Weights of a small GPT-style language model, trained from scratch on English Wikipedia: learned positions, a variant of Adam for these matrices.
Each number is 500 + 25 x the weight over its row's rms, rounded and kept within 0 to 999. Layers, rows and columns count from 0. Numbers have three digits each. The size before them is the row's rms in percent of the matrix's.

# v: layer 9 attention value, 160x160, rms 0.0927, rows 114-127, columns 64-95
# o: layer 9 attention output (transposed), 160x160, rms 0.0991, rows 114-127, columns 64-95
# q: layer 9 attention query, 160x160, rms 0.0724, rows 128-150, columns 64-95
# k: layer 9 attention key, 160x160, rms 0.068, rows 128-149, columns 64-95
v114 110:520496498524478527503507482488556584484476434513511497531498468522527510457501452476483468533496
o114 115:491503487489486497449521535535435460511485514487534485533529534469523544482502505522507488456513
v115 112:523521430507508493490481485495502490472541464509506500485503489517520523517500485507490463498497
o115 115:477482563485489517458548514521545462511494542455493494507495530498451549527457513493465564513497
v116 106:498520535512493534496465532502470515476501442503527497483500502477496494438511525499486522514506
o116 107:469457472479516493496500494513504516479497485467491494493508480449531508503495534534498475539523
v117 107:539480517448494529510510537511481476501501541497520519498504538489501489462516544485488495500497
o117 102:524532470498506465520469478496490542550468509528539488522483484494501490517513472506516525464521
v118 112:471533578489421522490489473506494488494517506490524531516513516470478490504517527511466508527506
o118 109:494442487468523510525501502500501518528501478541455527464510492520491485458521500516522518502476
v119 101:500511460490556552491464497497527453495473526484487476492492516557485514565516517496475495498500
o119 105:489489517478494464511523497503465506489479484472476511487479481501467484473506515473562504529505
v120 108:513530493541484437522513502484499491514496502507501520497503515453522495503455524544530486539501
o120 105:526487483517476552462483481498514460492548527470505458507508489510491522493498485530480533510498
v121 099:485493487490482517520501475493538485499482545501496528520481514475469534565501476513492514485489
o121 102:514490514510502517507472514480509471502510493498453496492476497571474443514499520485541495487482
v122 093:472514475485519523482511522497506497498520541489472507453506530580481488519498493533479512528505
o122 093:503476498538489475536508502506515517441488451498475489522474475470503518473523471458487506562526
v123 100:486512526535558488517524507508509496483469478510520509513522484471534496526479523511523477515512
o123 098:487527492498479517457527477461441497515540551518547492490482519495509521480506492488474503464481
v124 119:526491533501580514513447483501541469485459542494511498468505519492498496520497502526504502485503
o124 119:496500454488471497484512517509412507519563474463480456486514477505467527501503519493511505529487
v125 097:531486525444485535514512513492515537524516502509456523468505517481465508500504481520496531505493
o125 092:507490464498485535486468498516526496474501473490463473537497475488489494518478486483516445514507
v126 115:470481443513477501467506468477481481475519542488508503484494480497506520501524485478467486488491
o126 121:546510541516461479517447528554536482496496457492490488527464535561454496505499468522521523495519
v127 117:509499519488518506516491531516482487489485480488455490442532503466501506532513547501493503500506
o127 107:521503505474474549465529465520518504483508474485504520502493467472451497532497504481530507511458
q128 113:513539527500494518556500474514496553484551494526485533476448543479439484464546472498498510485511
k128 114:493526494494496502554491474485528557483524480550443528502505527485464500476552469486495517478457
q129 098:490493454495477519540451512530552493506492481490459481533521445498480483496502522507513494495483
k129 095:494481497512479505498463549489532494530473485490456469505499454520486476493474515498493492505506
q130 096:491512512500477517472490472496510469508516534477495506496548522501525486504514525497507468538502
k130 093:510508524507518501467499468476483482491541518497475510469510523507540519489509550518510457523516
q131 113:503467508506493512480544471502495469546475459493514462502556493479503523472504484510497518517507
k131 112:520499493495511523515534489520524470522478477465543480480555496479499522480504485509501521519538
q132 112:535467481485503465457465512487485510505494434500446467503499511471517494506515513497465480513479
k132 108:538512530499520482461529523449456514512500455536462499508490506464514507498504467479462486528489
q133 099:484481510498525540430500508457509490507445516501543451466566485460506526466485497521488525513504
k133 095:491491524526510518455516492477489473495458533477543483476534452474499532453483507507498516520534
q134 088:484486542528480519561461495536516525492496491457454530509527518465517526503521494484507506492491
k134 091:512503541523481495576483498562493507511503479450454512535491501477504501488510491496476497504503
q135 095:486470509509490491550488533519553495468496499446505521535549480512498477486493485502507492452497
k135 096:483465512510483503515466512542522471495472511438493466518503488517491469485492502512493484482552
q136 108:488501484497533486470474498479517462487529548511531491505487491536520479515473530516509499509503
k136 103:482499475491519501421477497463474487493520539520518501482491507539521486505490525529522500519472
q137 092:504493529493498504541481498512499513481537487525498554514464506483488512483503495501500527476508
k137 092:508507513500486480522505499524511486494529485500498527530447480494471486491517505492507540487523
q138 098:484476541503500502523542533502499492486454482483478509508525525478485542509495478475503503467507
k138 100:480499542506489500535529538570512500485471527451485511525480509482462490516477496475486495471540
q139 093:509455535513515491452491489523448512529483524515453465490516488500487475507503508514503507498508
k139 087:504476523496492520459503515517460532519477514510486494490508514511486515509493488512482519474470
q140 099:504490465492503492519529541498542488511487450479462491538504497521503469515509479486489513486491
k140 092:508472460478482520494528546501504483519454448461486471492531516526507467492489478495475466518531
q141 096:523484455498485474532480463517496481528507439500516467500535532496566469515538480522475510513482
k141 097:521492462483525494501510471463488492515500444518513470510572502488558500517519465516474499511477
q142 115:527477525518464492491451513469485507501517501511469477512476487482432519504519503482496437500487
k142 126:515501563533467509487490509502469490504520482491473484470424515479451535486489500475485466506547
q143 080:488475476514455481545532519526535473501483476465465513513547505536534502486498505489534495489471
k143 095:492486527547502500538526525579493470512507462438506517490475509517493503525477543520511504448566
q144 096:509462510504474445500448528495500485508502492481482466497521493521505475500479495518489479494495
k144 096:509465536518491490458497491514440459518503496460490458467469498524499529488466509510471491491551
q145 103:485504515500496512507510542478510479475473467464478527514508514569509475506466513500484488455490
k145 097:482509537504489511445557513481483505478448482491505511484509516542512490476463516512472488478504
q146 106:482514546484527534493512513469483463526475511509504514492493475509535521482471545561524533491489
k146 098:508496526494495522500522524490484447524457544509514531457472507513527528478497530565513537511503
q147 096:511529531519532534437506464469516522466513474493536554488519521509520502459496498542495478491499
k147 094:512539527528526527437527487452497527446501472535538559506530510492523513460521493518503510488460
q148 092:482524547494489504527493542457493468484482543505512503508472499472480528515494521482535482486489
k148 091:476525571519474490511497546486481473463499551519505519515436471482485506504481543469508464485507
q149 109:513516497511493468542510462487457517535533493536448500451454542494465531501525481509497497515488
k149 109:517510513498493502562511458504453506532533504514451520451412579494465536493511495504503513502496
q150 108:505491482491489477535506532496539486499482437485483482516504505492499456499518464494503491467481